{"hidden_size": 192, "init_std_up": 0.0406, "warmup_steps": 200, "schedule": "wsd", "final_lr_fraction": 0.0, "batch_tokens": 65536, "doc_mask": false}
Each number is 500 + 50 x the weight over its row's rms, rounded and kept within 0 to 999. Layers, rows and columns count from 0. Numbers have three digits each. The size before them is the row's rms in percent of the matrix's.

# o: layer 2 attention output (transposed), 192x192, rms 0.156, rows 104-159, columns 128-191
# v: layer 2 attention value, 192x192, rms 0.174, rows 105-159, columns 128-191
# q: layer 2 attention query, 192x192, rms 0.198, rows 128-172, columns 128-191
# k: layer 2 attention key, 192x192, rms 0.186, rows 128-171, columns 128-191
o104 107:535439463508445533570566491516582455544484519460539566430421478505485475468507521502506493472440518503479595482469551496502445465616550582511508478404541536518491577545485507533425508471554501
v105 102:599451416506509479413490469509430531490518533435493551598458653463530523454562600500453495436506526451575459489548539451547503565509489493523454453531515473448453502443575477464535522585478559
o105 100:484538547569475440588508528452509527477490460563536379463527429460485541551409497558485510491469518489513526618462468586547470523438516495548535504445505533461576550489504585438372434411449399
v106 102:515523541534492487499554486511483496480550479424554534431432472543585502551436575606522500576492457468455511586388484530423439569455555469503527535458517609541480551583447474464519490554553489
o106 099:482483471536504565462465544472537520390445510634524479533571519468498441481546519423498469551463416513542438397518505470464535478547455538501477492529574433382569450509554490502544537486450454
v107 107:532505439469582446436493504426485556550472523511520483602598524501433517439467526571470511486550541529418499486433482536431597512492545549394439601460567581445467436539438554481478504597481521
o107 102:552515438466581527569446483489511394471520548400490569447573517442559356424576573444465427476493495405530531492515540556535441485481459535544546475530489580540473582446511546437533484438537522
v108 107:494428511570534559486509529462472444493452622532492460544445444484518471503480518455521496488513578437607419484486552490531515470519531448514524439397481519467489509403520487512580465448577497
o108 106:500537521387419389569499456546514536498549519514502440541448574558530496491547456598478564540468473450447537560460442483446562473604513522435545482547523431484397506573469485495451519514571489
v109 107:481465462510513570613497518541531455502432493541584487418423437510488470609572468477473460510565550480460469517556381540549320487511513522504492479565529448455441417424509493531546600393535546
o109 103:465505505485487363478447489449403557483486525558430533561453466550553524504389569517535562513483529481525498506549531442487581515452468458505571517386482529561471517548407509498503427588438477
v110 111:442536457597462503453453459493501467545490695451463497421527486482555454522457550478475581458476490538487463555508560404539530571526468515534540486536506548502456533473443497449481422522598530
o110 101:531528547522495597523488575441516482514490380557520468483536390521427499471587559520475460484511521507528515520576378444514564449448497582446488514387431484458606492497533524533478569542446462
v111 117:500426476555507563422531461535402516528582492652600517461440545566438416542454562491458482509484448476559506509539504486497512476565473500549450556628453450529577518489547509483512484548508569
o111 106:547564624511528397609459516550558494494459547392520514586538566460512521410548516492526514499483551541524466464431483522556466508444563500468452429428571494455425591437486519471588585415526590
v112 112:580521537552516534517501446534528484468457487480493468530531548495539593523536503473486472456518538502537536521528508463515464436472422496562394468396470499530542494463541503434456531507573625
o112 104:450497507514433494475493459435580580514543554500521462507489416573480445554514587499552588485560493542489498542511524519566492565444496520518584516581489543514461495532511548503470571416493397
v113 099:527468482481465667536506440452403500449498469444470525594450517467510460429524472535517430455449539544471478460573497472486548499539468548434585511609526430482542473555435499388516613474431456
o113 098:507561440505679296441501497470604497525481539495517471471479516522480571592443469466536559646504544446523482505461518535452422503509490529548451550431524582464502544431499463543494386515486564
v114 112:577556466416458476502480536495502502513482457561549491451527551515482532463532466543531554483567477439360500515525434524480513556509531475464547568474406446446481426491537495452520413484377536
o114 107:378553501532571511504489501469450470527528480489491588551537464551462445538476466446533487489506486486427473433485538493551497449466453612541534493561485575615524577559436516517503505423533431
v115 117:444500485549523515467486478405541517483409499506489557470428492531378477579526397501472495492452501444485466501504514565592494510553426580539470462507421561503489522510496518564539438592440448
o115 111:604535513529432369475561511591462463432555411505468541530524469462610445403413520491544585525469551499505483463517458473465524471483509510449430473484515427433424483531482452526468543443459513
v116 102:526452519539476484488517599555425482563578545455574557478455486541492472548372429496509442503502509490497548424458562447517531603500464515497505567578470509509518504360446487457542473511504556
o116 095:462471516540533492538505488470596418428483496567478444541486557467542473482571558564487583568515489512432417507597427497565466433509486507496461575479571483442489513537491423577543535438491422
v117 098:429532481478442452511410484520450515567485530576466608476456522587561491567506499422449516589494495434494510432442504508568427474563452508484558519544432524448560563599558560483526416555568486
o117 099:579459537546597498567468497440543453446509518424425522454489448470416480448456516486540451555553475548491422507549464545521607513491497499555540496482521606483499428502509466491499522557474503
v118 108:478443443552459454452473473453567486451546515480591510489509520551483528521587520520558469505409476485514544573448527533500544497439500370496537501517492489536435532438588586480483544598573354
o118 103:519556590546497517588447578483504455537463543518472411536538424458557484448403459506480479575543518550503456447536480434543484509544623571495446492500487572449518455468531510543518509450445510
v119 103:500437409510607540494496648560477436511524484485583449538501488485518606460468508456502498412538511578518518572522434495465525493556507442542516540455499452395483498500499466542522411383486533
o119 100:563455516467492450461424484498534527521582468528499537506510496516534476574525508551482502549415591501452443462543580544479485451453477550519454448487484557469476570502594599498482504578480543
v120 113:519446565549441468497535432501512553470552520598502600442495511628531448602514445405557484388488545559504504481468491522496465499394547544603469518472482474527490536538502424575463569535464490
o120 105:474611433468493501437496568463455442511508514475427457554516450403488548439566599533516504487577435524395570490485490555467501548554527436443479471522527530524550450475503568430500512513580495
v121 096:395398445514437430525573553512513466516575512554569471541475346516547559512576538477473544455455539455566551489588589464477474429526450473494516483520634501465499486584553536421495462412509480
o121 100:547515478528578426449546460431474492456469498515491476403490628504453548490494612484610499548422489520463436521505445468505452479500557521493415504436401528493568449452505535531538536560562522
v122 107:447535446452544502394480514393508420577505605416453446602473442618519494449549509502450461455481382415488481479499525535512514456489535583512538542592520570459484518521476510513547507449451492
o122 104:502540473577538549532437489523471549560428406531424462401518577515462481515491589603539536541501568557478469455507487553469437446527441463503485527448412434526537521526478533545474412522504566
v123 113:536527464460518539519456534511520542485505535538453534530409546492465499494402454587469455489408490551505567431509492433534519477488476457538536467501514618484423488552472460509539471494464529
o123 110:519476456491438536523506450487470457497522448489558495491566400418499462570485480503488519419516414453536462545494498496459509508531641445531446421479511491479594561495448539513478516472537461
v124 109:505473501532466554572508543475588584489489443519461478529403526537446487521473567499492534628427477565432405498498552479418492394548489498506478501533593468565556583583524494404531466443549488
o124 108:499462541476483490544489461434513479513523541380482467552530430463547441512492534425543493486535485430510524539456472446528526567501424548462547425486469498536479422467557519546527556554540431
v125 120:563513527489461499575539471541540564529556564457424544585480538496527519478530533377457472519493552610448445529448458463498507480422507474462529539571488550551478574476450502443524366471462534
o125 114:450475465588461557546478536548433446456444585510507541426570469499561605518504495560518493444465409413534548530514506444473464517527517502542462479458541476483512499559535480535431607601512498
v126 104:446558586494552458479570493481499446569483477344503442475415528608439468518559567411471463419496527558405562479475484436486490538554559476379434545520509578528475465458508534525478517563541501
o126 101:576436539564436489438446518564522467608555477485542512510600548506568484390451551500500544483501533484538516557597488512468534473442408520645532459478577548488485487497468547485449461427464570
v127 113:559406532527528497519510504514511456475508612504525476420524454517445472509412545511458428519502519482594555551497421505431450501458526472432364533496493585552469566515487510467501446560515536
o127 113:543538431503508509498494521618527595497542450444469527578558538427524479507539578489538542516441450523416427399608582419518516588471422438561619502537518527439491491533495455514417536462556502
q128 089:482420480473518474549481490510475455509462509459497469503619445476511561556517548510500545444547515565648605485411464407484579486455504368447459535519500430414506410479510446501496555518450461
k128 090:489501521486420501550583476505417436489451523612538558436392525504466452481489555587440562559545465496410462467472572505567483539491552487546463559570557573512534418473505484568479591466447442
q129 095:457503480522561507440524467595434580517427529477561582585520548462525537601566456437577499500454501463423492457481520471442506459443503410454503511449469461522460553508483478546498476460393503
k129 092:565470567483529403498566455551562494388450480541511569449574397500495500494518477416573454417538488452541491475498544522503485538500478510515499549527521581528572523526481544426504532519564499
q130 095:536514489576545473530502581512529567485464434457555527468498397545391425622507479410450522517496407541438516511534499570442430514437467548622438541561468425589462418526495540541424556444523556
k130 089:513465539416477373536521452517432534525553534565519555462496541414500469487480469522527530433496629581499461373471511517569554473452502469499609519438582504430428453489586471499494533463513493
q131 096:358413450614513485507470476554533530484616486492601483461492480427498469437534561574518476566445413566586548433517442533524480452547480521418460471459492434551516513487458524530510552486441542
k131 094:483552381422581539507543486571505509441354592540460399431548567468441579539473438444587468469512544498516452543466622505496502587472434451489516481556548496504603487519519442469570559484530533
q132 090:535420471538590547542502525486369468452446520501516429443497524395471542483535598449436542513492591528541499433529556622566521558457519542507548555516557394517416491528441470522440494456481458
k132 092:451561436511465502494639475508540547531554545478476558457591445515595478505428477523459464447482426551563391451414457489464564528454478502526479494471428514472597534543540458537472494382523488
q133 094:470581501483589406531488412507477524501506496513394455482508376497455460506623541431509465512483540458570481473538521468490449433465528466427469436489517564479528543532382539588512564555563502
k133 091:549491419546569498557451574527485564420479449501523550499493504495557458515501551489495485413448534420510499510509538610625453463471441531572451442507557485417520558447462505571468497542436438
q134 094:444493468577514475472581467481628495455510450558496571529494558532471495517493413594508384485464489567441467442464517508543527422390575506530429511546454502524456502456379495446448484519478487
k134 090:556525469473405518531592483487569476573503538446591361534617460479458542505510455451581564495590515534513566422545483467529512517500394531441498488468451454526454484427538549510519513471498458
q135 093:553499483562516497611481485533498454421476467414501387439461470489553498527450366448498493547427579523527450497540522562477579443548482574431429453582539495594542512512461490589432495492490425
k135 094:502507491562446480428483536428558460508432568369547563500465516508494493563385539579578452476514445551520522482518488435553490491552427455486538456525463422412580406548560584556533518524577480
q136 104:510452477612584568452503469461485529509477434592547441483452526425445578459428568561520537446502532541502531473516552472511520457496513601481601475470471490509599452541482479424401535481468471
k136 095:523578464522464396558567531523445516383455507482472531546541525473577410491547537461416451516426547510510509515502463478578542445459476522539439516512467475519488501543443573572458508512597541
q137 094:490532468465572588486479447537489520470423436500506501491467534451485492460451547469509516445405459511524531523450485528490476548487462527558492551499501531468460522390401505435522504563547512
k137 097:491555447476502483517549465539558450627510541433516461418591489562546540507596606566466514554542492503521535509486524405623415457511508438548479518474539493562478477519602504439488507567431555
q138 099:490486529479538488481478516482435508506476498473465563488575520419498483532509458552543447431500503543510536630501492483520539458485479598648536520598507552465637486531513483411477458397508482
k138 095:493538544560488588401445504506474520482487543522516468501421489526522492444516500582520497580432490528517518483447464466529476451586508452454540554407554503459470450466420516563576522544452551
q139 093:540428427499482474476501529576537510506449510468451648521517469483436515519502473480543507545414436573513530577421548478511496498537540481495540444554450540521482500451546458487514568540518530
k139 094:495540560512566547461462440508470524537470465438577446491479465481493541475472483487471540483518547562419523433508408389554428436500512513517541573497516527513509460572434502548537463472486370
q140 091:432460453517503506442564440545444506635563609521486577568516421391529461541499507527443444472434518573547511498539504539597488544460483545428465434511606556518501528505546493544450533418546531
k140 090:509542554507475504457438516483527491489366437523429425564531478596533537427535545532597539539534509473477519472432545474498483438590451467540532523519523532501503433473498587457443518498391549
q141 087:519506533554575481635516512491531454374536573505579512497491450541542525394558487556555453480524534524525550519507389464484541534494472530590513551597420550535609539508571455416476477563499579
k141 090:625491550525537364537468438583490577585418437400463411540463508538528537589524508464423549477528458478506552426423531535489498634510575436437444502461428425496446414485465526594529510497544478
q142 099:564399579560429451534527472439479544520507473441574404539499524402582543497550510521453532554473415548548565469517557448524608505469520452509478546542431391484353495478506495507483542533480461
k142 091:548565520515516493515607516609570467520436521525489577536466421515486496528442510464523535419520583491617422553496388476507446452475486514583408505516557443476558494487478521446478494510535550
q143 089:515470487563497375473482466535472483560471493448587480426414527473499529524498444437575574468474520485503603519518573514479498529395417459583610427457453510509547572573552548472507467492522432
k143 093:557420511472422469526519429563517469546480485487473471530496460410476479419437474541539492466440483588411410537414467448434487534578496570533556430502519457451485519449369455450521529536509491
q144 097:516563520517507552494480429495526482664501420412544509469428480574455435405377518493501510474497520482517532455498526434479424552530533521592539481495454459461448539591459437561514552515475554
k144 091:514492531511416483489433587523400539464476552552473506439554437564439553465478446383524449514487544482587530513534428519612523496508472554381495513482521444524597491562527445534455546472468472
q145 094:458576542548567519574495551573412460357494545579510512427480477534556515518490446497496467499527420553418534497441523341464513551493533463503454512543510467522512609547539459531618439549589453
k145 089:547431510552483434429418545541611514538498480497460535583540420568566506532538472470452536472475525519506454540466466509476580424462536532456583489488460459472437406528462445480441414462380425
q146 100:524503455432527447566505512498551558467504491476500483417529558515450439452553511495464554492529417444492529509432463528526469578550416573564402475485400377510394449565508561522586523581388584
k146 093:529552526537445465436503541495565376478469564502537448485443426478419511434517547500514496485520529421402484472522519510560538596463512453448441481559563542495584427326476439373515419437518561
q147 086:588596425500491516487447539519511474564432456485502480550473486446525471577522490570498422488473489474518550565521508399499657446427576556519468506437499508525493463490474634510495522516471494
k147 085:439567545555533437464597399449471501539437533475566574424469406471512555543551484453474477523460508489493413419462507511537453585471403536538527506560512406466494527556378468503480478450450531
q148 099:496493512526489496553418523510347487562560590467564507486424499535511470492568479510486505391458472496545501546575536517538604622492503613422564448488513520473475525537505451458580450500533550
k148 093:537563545526517518475496590474599542578533468534599465528576422505579543567400544418481502424565512525521545543486513507558406506520476475514546585509423475514521505380556503496461580493543472
q149 100:578429554468477560537481545579513531484521505575452459519554450562445477535479456490451448466526528374559422474551469478510542400457511500519481582502459503546495440418498500466584443467474608
k149 093:527579516427539507480505532529493560538540445405578502521453538500511446496523518497472503509532502625469493480393517489455548492597508640480583538525509549506510504459449526524384423462544489
q150 096:495510427535510600558464543569481497476537536570546459402486565528466592547456484467500556490642497518478554448451548582535410525460483499458541504497417565536479438482583507448506458536502469
k150 090:505480508459538419489519486494487540599512503395526508563461443434562516475511439498479547575451441545569478521500499558499533482539582452511459557442476484403588531471521406510537525555552510
q151 090:509460503520528501488628527476506520506427567443560526530445432467564592455465499570444582446573542474546487554433384481396542505485543546553492532528535484442434433547445473491496463499502454
k151 087:548510464505463393452570460647470542559480488492481557481361518471507509531545496541479525457533342474454590500518549504543494451535482415446549544497516514559519567441515522497515524507526479
q152 091:475493577548481518473426422543498434460530400568528446453440479486503547422568565527467502465574532479407593517526438389536534459492531524495451515513527495533526534451436458435416609526458471
k152 086:464518448573467457491431407473556557424493526504439584505467468534527454461541596545516487469437464484570494512489510509445560451545461503524506509469581570421558493570620549525461446523468594
q153 097:513448515490602504466544563425521499479429462552482513436448547477529449484521495537566541575490480479505505512473427441545554523565491572525544514480546481498551467490508543474470549433559482
k153 097:487535526541510385476446449599488455519500528474492629468506556503458465586554520524552570522451468521475516597588565558478470421493533421496492455551433540546442525520531448532535458474447487
q154 090:518455542394584428410463375459398481495550460518546437535466510521535429511474607480544543466580490489533464517527560518541573491445431471483501447606480530421526480496516503458518543559534490
k154 092:546426459482464486582542518499519493490478594474534489504508412390485495517473545542466506373492462491462511475467436486495452513584551567486523495555481519508538565563614590462502480498487453
q155 087:457476470488460570505503481585566544592494408420517584480439534624531479527503564554524452442525599530515518582517575552437473488599521479575416525449572459448502560500475487550433487492513448
k155 087:438590532519589510571550435501460542461515522439519482546488560431452426566498466543454471508498412472510497512498517532484516566502478551511480429577559463538514476468508487409599570517405556
q156 089:523554511638564514396444491538476551495531375484454598478404501505448374532545467556478561549604534450502534507519509541422544535498477546452529536471488477563570529549486512543513505437485472
k156 088:512524552492480439577426544429482445476496527542513493512565488441584502479467499494554419436540461484562485540522536403443410525556524469484452400391538573415435505406447408475446503481524510
q157 093:533414540517485436551480527511441499521388480494411620452520444498504513510559509488521541465477472445502517507536416390486495521434489452463525510393511537472450559478534428576492467566482429
k157 092:553533484377474523392481513486586514515581490467530447408463588462517566450488491435420466491501520557511468524459586596503459414462532536537443496599477498464560425493521547527505530530496481
q158 093:513525516491486528569520435517434576428492502417407407499600419472462532573492496504596492458526536502459437488392559520479524517493465442522524536489497467524577425493570403515544464462467417
k158 091:475451621610507473536478400472530518482432531450590607488475522502439527520432462446474518493464480583591542621491495466506522605523512499521443510556521420523520507458510550487523582505525526
q159 098:532561595519556455530578448457499500473425371447446520466442591504519555513483535406397489495436524486519448499450533496474521403469476497496418457575453508430540597512522526462505525562494465
k159 093:471466478453483416505521475527499502476500559542546486528501370525522565501432519413517495466526451478528530529405494425574420581421469467496474482528518497542492395569547475538488452507431500
v128 098:540444334508451478551507492489511462528521441466543540485383459479524447463493510380474469468516651541515531501576509515430463576488497526512400527515429526499498458425657472490471391516564546
o128 105:415548606459477491461447441551540507387371575534449440487529524490438523502574488503484482542476496487431548549505463495530458503415507484564505511544602530552515531583444526473435481427473471
v129 099:493553509475466512623495436564549451523507483514526480454505596617568520482513450560499557511516466578449482528462376483587543533451502515479479572586498508398444580443511477504524490452522474
o129 100:542554490465505424389440441511496470525529493534444535490456503567481422463547563426528457472541568404581484495573511530474521515490399510479497524514496448550595475546472585553459458526444448
v130 094:534451460506466495440461474576484516491534572496587390562526489566473543445580597480472588535433516497533500538494563432452534562548562497460496463578543537467541543530466581510463442561549436
o130 096:527562502491532585431586553535500544498500466497431502502498410480486396503501519485424491531521557489526563478568497567539481525483545508493511494416525444544454400484472452495600486465379480
v131 105:407520544545442425514443430522477504504537477511559485602506431457473515546512500548447431520505433538553465556558558492521525405551523484460541575456451517441528554570460466541487474437487525
o131 116:552403522345488605508476524389496430485490511516432533418529587467510519492457490456606445481501565482505487458399489497519425537563483495439500460489447453530409412387542455510523515517480557
v132 093:523480477473521531460448408485413562561477449536525441485504530508477435491490442556496650491541528416520483472519579522471450601473515639484466436452430469510523461384597498469411526512543473
o132 093:482455580584467501464528502459504496548577548501450570483497476519463437504395484483526484470412451524443437494484524457523442532496540328539471571502486426531442480623449453464587491416410446
v133 098:525588594531436490595458448398504513531529490540519549495527484451550572526492497517515498514428377556478521524560573450430593513539585516539524503485504521524430428526446604508500656502463547
o133 097:450422497488587524474496548487520517456398499503433431496459509511502441470477480536432544496547523492485484430350487536549495458428542467458490335486494494494539468548541518558490458544524502
v134 101:492529522491520541585494513542345533485495565551504523531548472559528522541421477491507494531404622457426481468483487548545483492560454484489443487575564482503490469524589501493462408464503516
o134 101:507506515486417432556475446430631496468582501449489571442480497514557475522471556441468490510456528468523528481575454413598462503518598587587503445421452442490511538462500518510436500579448510
v135 099:562549449521516456506499421477523497416585489452424520539530514506455453469446569487436413574578570495489516534504446415539489437462488499474405534531490530602556511440529432520447453417444424
o135 105:375514553445483495512537554429520417497519631526520530471464530544559491405506469473463568584510470512486516519556473501477464531618489428507543497501601475537494482544463539479440495628530591
v136 098:526532474476526566501519453386467356547490528433466536516414437517464502511578481417465619471478476576469470583540489390472392570443479522529481432523491401486500490532446510506521532471463524
o136 104:554491501552500474538525518470452627408502438564486581460500532525449583535447514499535446515507466500534476559440463561469553495467464455481437556556550492542554477554480468589495478540528554
v137 097:562447473472510485464513440503502475534593449644509491515335526466489594517457456487465575528551452432516494464480584543481556472414466511423487530537432482530503507519539593466570459673503556
o137 096:478519612564479469563501579516557480496493438363490506444548504484508412434485492485437467492480510544523529505444544587505496530619515474512525526523535445451534571588476490526438427376545439
v138 093:591544471574550493524524493425465499520420516539568489520614538515491509503493526512446433477489592405375469473547542450455550523563500433440500466534480519487550535535446502471522553517460468
o138 103:609537480428491467443403497548401553547555551505399598462495398511508407408447470470625583493551528527468549561479498565604410442509516553490520457415470414581453413453503542493497442474526518
v139 104:423545490507502495503483409470479494579478467489567497437471555487501469421555516482507505475531486432526469517523505552627577484537476520504475468526471522580475528402595472446458419578523507
o139 104:456442537524471460529539460549507477530530497481512515606518454514448591494458508421474482488534480527511489537429537411498435533440559437462523517539472403524428501593430464483515420421466405
v140 105:487489512467508406442523448498556512514477494470591512457565524528587449534418631591561510431541393536430502478540453496514482560573448586526392500408491517470539439416529521518444506551544474
o140 102:577429416467508666528528468507439527564511475503462458492453502492489541501538393444486535523408558574553508523466617553539554461407558449583604489542434523543541560552502408495458433427440529
v141 108:444560553506511560479553456472470502603493532564543544488556512589517413510566478518504561503437570392459437383546489497542450471409484480502458538485535491541540472506576475437466558485469557
o141 105:533442477523541478496413513483477568417501461487455437483485495474552573487426491511555473497497548510538603523532494471358553565557494564595521534484425530505530501524543468549567447442529488
v142 095:419497472539479442538534526500449505515518429538528542466566499494454569558495430469550545579523579354473404463519445490573511493440477430518576455399560449629464512588618481485451427617440558
o142 100:585539499473454623509512540438549523414462574428511440572476495486552527442470558482506514463437501632510575447481465406368534500546472487449511505558462525404473411544436419465519572502526497
v143 096:547539571430496462502471458462514563549474480530461560533575476495486502530445586455505610461527382463521428439487518547443480554421496427566440469438515578507486595472657528583536509487505427
o143 096:462512455579496624526455563539496437537591478482418417532448513432520470550566436524475414504576582603522523531526508443546539440537506527453468532525427481430419472570533550482457533548469476
v144 090:399510521433498528474467500516468521407388552428575606524463519522503585453541527528471484612431592535499560548517505556499428446630452522520452472422629521537470548554493526540531543414492479
o144 095:488462548566398449560577502549511467566547467547508491419510488526465500531448453419513527456583472532434533472512486494539576542424547554530523477463499528440457466504531468533433560545405471
v145 100:480577482497420541585542479539566486605523455494472429472419510615536443439495474496561491560469477546499504449553485511512478481453510545433516541484512475530486536363428441594561465528527512
o145 103:460443507595551488359523603571469471449520495530439533487443540398470530569592604555478525509552484427548556461500470496425570522487511453538464512547514466476535484567543478573447459407504479
v146 100:481495519507601540572444554417493528494471438519510469489468497478472450534455416428511485500563487504472517517481418544484504518448494444438505570540468475556611397466496571497484558601522418
o146 103:541503501434492439461494469434618518472510460444594449637395509416468496483592478595497539473500552522530466466552502530505513439495527547479473480497541538469444486469409447391469487421487480
v147 092:447509497489580543530464371526516475523556451519512564396482517556542467472509537543493549524542532546404467471564529489539557525508521528441502483531416455387417432337448525523514500531469521
o147 095:446500497482526501439491553468489496473407440601454534548504467424412458506423486447606482491540513504510448505530562497434392536526444476517506583465508558569566502560455462401376570462489532
v148 084:508577465572540503519536456500513448534427473460446524399546561584508536421603515441487511457394491534578510506557613482511561613500510485548464511431473547477387457409555513497425465533513493
o148 094:524494538479491540474451537546510560442522476509586506613488447536500535599440455498440459540480579483399514574537485523372539428408448528534518525543470495574559459531415558540503508439530594
v149 096:614426458497480408414526540547528525493508508414459509578526664418531480472493515500466577498459601554518473551518448431514494487529483533588492578523462468516557562486460548432482522485568465
o149 092:457579524478508482551519524472474526469440458544462524498527401512522567443530517531475516502535487414473556559463555507471488492510463427471492529443581432405477606486531464535534500536423563
v150 099:428384529481453496490524510562511538478552472451469588547444493473484622572465542526515416487507479528521496506438554580430580472512529552400541515440535523516474382414415526542454526493528498
o150 097:507484462456488551551427518544454445569473503539512420526465454553559442497446501450485475466432445495491466524537384506566503493508495409584494424485572427529532472490492396569492550548388593
v151 096:547483531483462468589505566581438412565544525520460482512523513523433550506569501502469470552548477527562480473458553480461554462485547443577502504505441456514444539532485503443525504483475543
o151 101:526484491514547546455541598451494501426539510478552533433505550502397479447504408486530486396482429499484563511562524494500598550592453528494491469511467469480511517498491584520519541538533425
v152 093:526472442516510507461451488493497409487470513526475554598366465462486526535539456487501419571477443539448546427539577511401465447505507570552502451464556531469438531524567554481539514480511550
o152 096:562525572522626558512520415504474526416512403514463488378590530481548492526526580624564543463516511475549494510520455499528535555399505442560606559512457531493633511418473515568470466538479550
v153 106:445447456396471511518442613490424512597415523404504423501420519525504641451487555548461618469487495603494499500538495458458382506518515510454455520517461513508506485537573502530538648496501465
o153 105:528471485581531574434610469527553479470543538489503458452575501435477437558609545492483427512542466456499472461485468496587493583468465523488506509487471490495510543547488480436521426455544564
v154 093:528637475549515602548376525521611507577497501552533509538484424548505423404512493509496514501550491507372396405426462448475475489483453502457550588501507577488437495561507457426594408529596438
o154 095:505487448507561461438521504524425468455494498456505566583509533459534550557545516475474450526513461473544538462538567520471505531478470540543502547509537425519553565435543580454416438530506560
v155 092:428536576541521402519543420460409481426460489639458503520508458513479528392457512477505462582485551341509636483405439554512481463498476512572458481540493441545502557504577443488544489554504493
o155 093:470476512517390558529465473468504524533515601373470547534478513477610462499557574418560514486428461545483476446613544455466487515470517550438477487493377469475498454587495576502337456459488465
v156 095:476551480569422486517508586470534471478546459438445452465495490548594436441565517430469469522619478611544497423538498419502462497494552550503436446487489466539501468435563541513539449555492511
o156 096:448426447554577541491456556487466459459413552582490521523508595482504534517454441460476533490478514466521470526542476446445572537527475425402555553476501547497507460533452516565502454524495489
v157 105:470493463455543633499457482476461535427498533422407539442605467491430510547450568543514464448474515435491584485486443560473477574583474450447435566470470485529527411500636458571529563488517487
o157 107:537514562540562544452518544443507531683540551532581549490452527551522496548508504545563521545490539594373475440516560489501473506484486519468514463502550570505546625554524551546514548530543488
v158 093:446543513504498488469520531519495513610550620501530488534486558504437510487449434514540526439489418535434600412540367504548462480490470452495414613431538550473479419459483432554542500536570469
o158 101:509470424462524614503503423516449409438425440499453483497487431503606503470505489555484491511533576464525438490438570488477533504497499540468518370553580480513509582463609532346449458509465534
v159 099:464479458479515480407467511529540451424562554449589448548494481532538542456558593446460508479523471555483488602428489511537590450522506497528484461456543546515459448514545495500507465509497518
o159 101:461494612532508513580605488505495547571443466570437490466559567561413520559511488446421439475484498539458425466481491532535509601520576545549500511389618637510494508502394563473448513552502533
q160 090:445505630461534535477532434583530492513522500451493505576517429586490562472532476425496558448496460508474415547436453538545508483507453441560633577501477468499507483486458561425437475522577567
k160 097:504523472526480439431473457540530532470468438523411516501551469342522468494577532467437570522558479432570507475589542536629524577506499545579418508575525515581649522543433451514463524482493485
q161 095:505514571450463602563508467496488402537455551452493487591494497432512490542488482496396432422455510518605476459522616468500521507521600447476576564514511385503412375428500466540402472476504436
k161 099:539491500500434515457576556596569555406445446564507538479477479481578531528522509439402528540411472540495435421501394462545509435453431526509510516553521498544556473595437524506502537411554572
q162 089:492431443588551438498537407466501489464539622499561474550561482546544442582446610485432443553545475448440512464563524429487505512505561512529506522485523483395456474562524484447499550437480517
k162 088:465518494467549568562615443505511439465454506479440489474414570471476490376564440545468488426584499526563529467449460517444604494517504534456485470502494468577473460555465539609529371483497488
q163 090:561495504459431534496484489469485478586551574471430460595486468479487499467529644597457521500453513509527478415479496598565523469482487410506451493456471547482508412459518482465499492512631463
k163 091:466459433482506479463523509573521406476489441511511464514609500526465412547485456443588520516636448470462508482613543578506530491453460556560513485493461477590489498560457528528492433388527522
q164 088:497548514447477542565516505477384508556523506490491424541410468564583436487558536412596500501482448557531470521522517571490508465466520550467534458579515481580593608467600537442509529453460565
k164 084:504495559550538512470443539429647487580428436500548598556544394525395471505525452519392558522554614393468512508484485548474545480513479497534573540557507499512486476488441547469478515464485510
q165 091:454453585495561538515458503533569478503522476581507555515525564578412463439326580571483544466422494458389508544560519457522509498486424511589465555557528423475475453517483483520572571430360499
k165 096:543494501529548500440513516520480498439496515561559576405438472474531538480533490428493495609577402448525445506488515542608525420475575469589442559485542547529571528476441533597485524541503504
q166 098:423545490473541590505462487579555395479528516476433591523540499494519556464400433489421439530527555549515494521490509446457495434517523396511459535584430491413571498522440438512512452446499456
k166 094:546446546485498435536499539497567579529478476475652431442452473506511460580515516473511500451473539531542550484454526490376614493425536521456502407455503494552493529572470457442501535523529551
q167 089:491534461502540550423602485542445508537493589549544356509523407477574426421463410486521494521457525481514417491534576441467483460502556439443514552480477437515467515467483555477560477535595440
k167 094:499478468492434578517458492455399502540454406475486418506492429411503581568506585506573557521485454518563561461568545544453538464551499478488503527511484496447541404481467426484628477537506547
q168 087:488541567584475459463561510531543548492495499496503479530578517605571471628481543600458444620447489590503554477477431556514485504448472545556497479469499486508451425458454536481471533587468513
k168 092:497591445518486568478482489510557453502478536566486530678460545606490436473461562582527510437513526580477419513512491551514468491500461458471452458522583567488477539493550451543495533612467518
q169 086:604429436507418485438567488569509396580477452480493427578502490537537596512467468519494495442435563483481506354453512471487573419472473550490466462498429460534431577539508532502526520482468468
k169 088:455491503496551568477439494440496508456492493461528467470476531477479435438556559500602530510576451540476509539436482470404586491456427452582518499450501495423508521521493512439416452479586450
q170 092:474421605560444573591505513458410600596573499494429496484431510473497461554537422498464524452523510517434595469484518549483512523568464439476564481534520506472497590491446418494470539497538530
k170 089:530591451497430487565587462530500525512578469437472566516561468515460603486509596501475460421411545481514553564486518439536495512466421598493571451509500455513491409463514581557491532503535417
q171 093:435528425517430519497453382533570509483571459541490544505477529539563452494570549583463455458482454546494506484562502579503448448478450514503470526587548465426558410466459482416587571589508432
k171 095:492482526542479593517461539485513455433391506509533475407540534427401564491490330550582456514532553440424564517545497412529546568568558534481471491516544541532534553554441542455555495498452557
q172 084:618490429461574541529463412554434557423565464445455492403557443491427427487486504478537476526478543445486467429427457445521435518476524534598525536458514542403487501490646508569580472555539460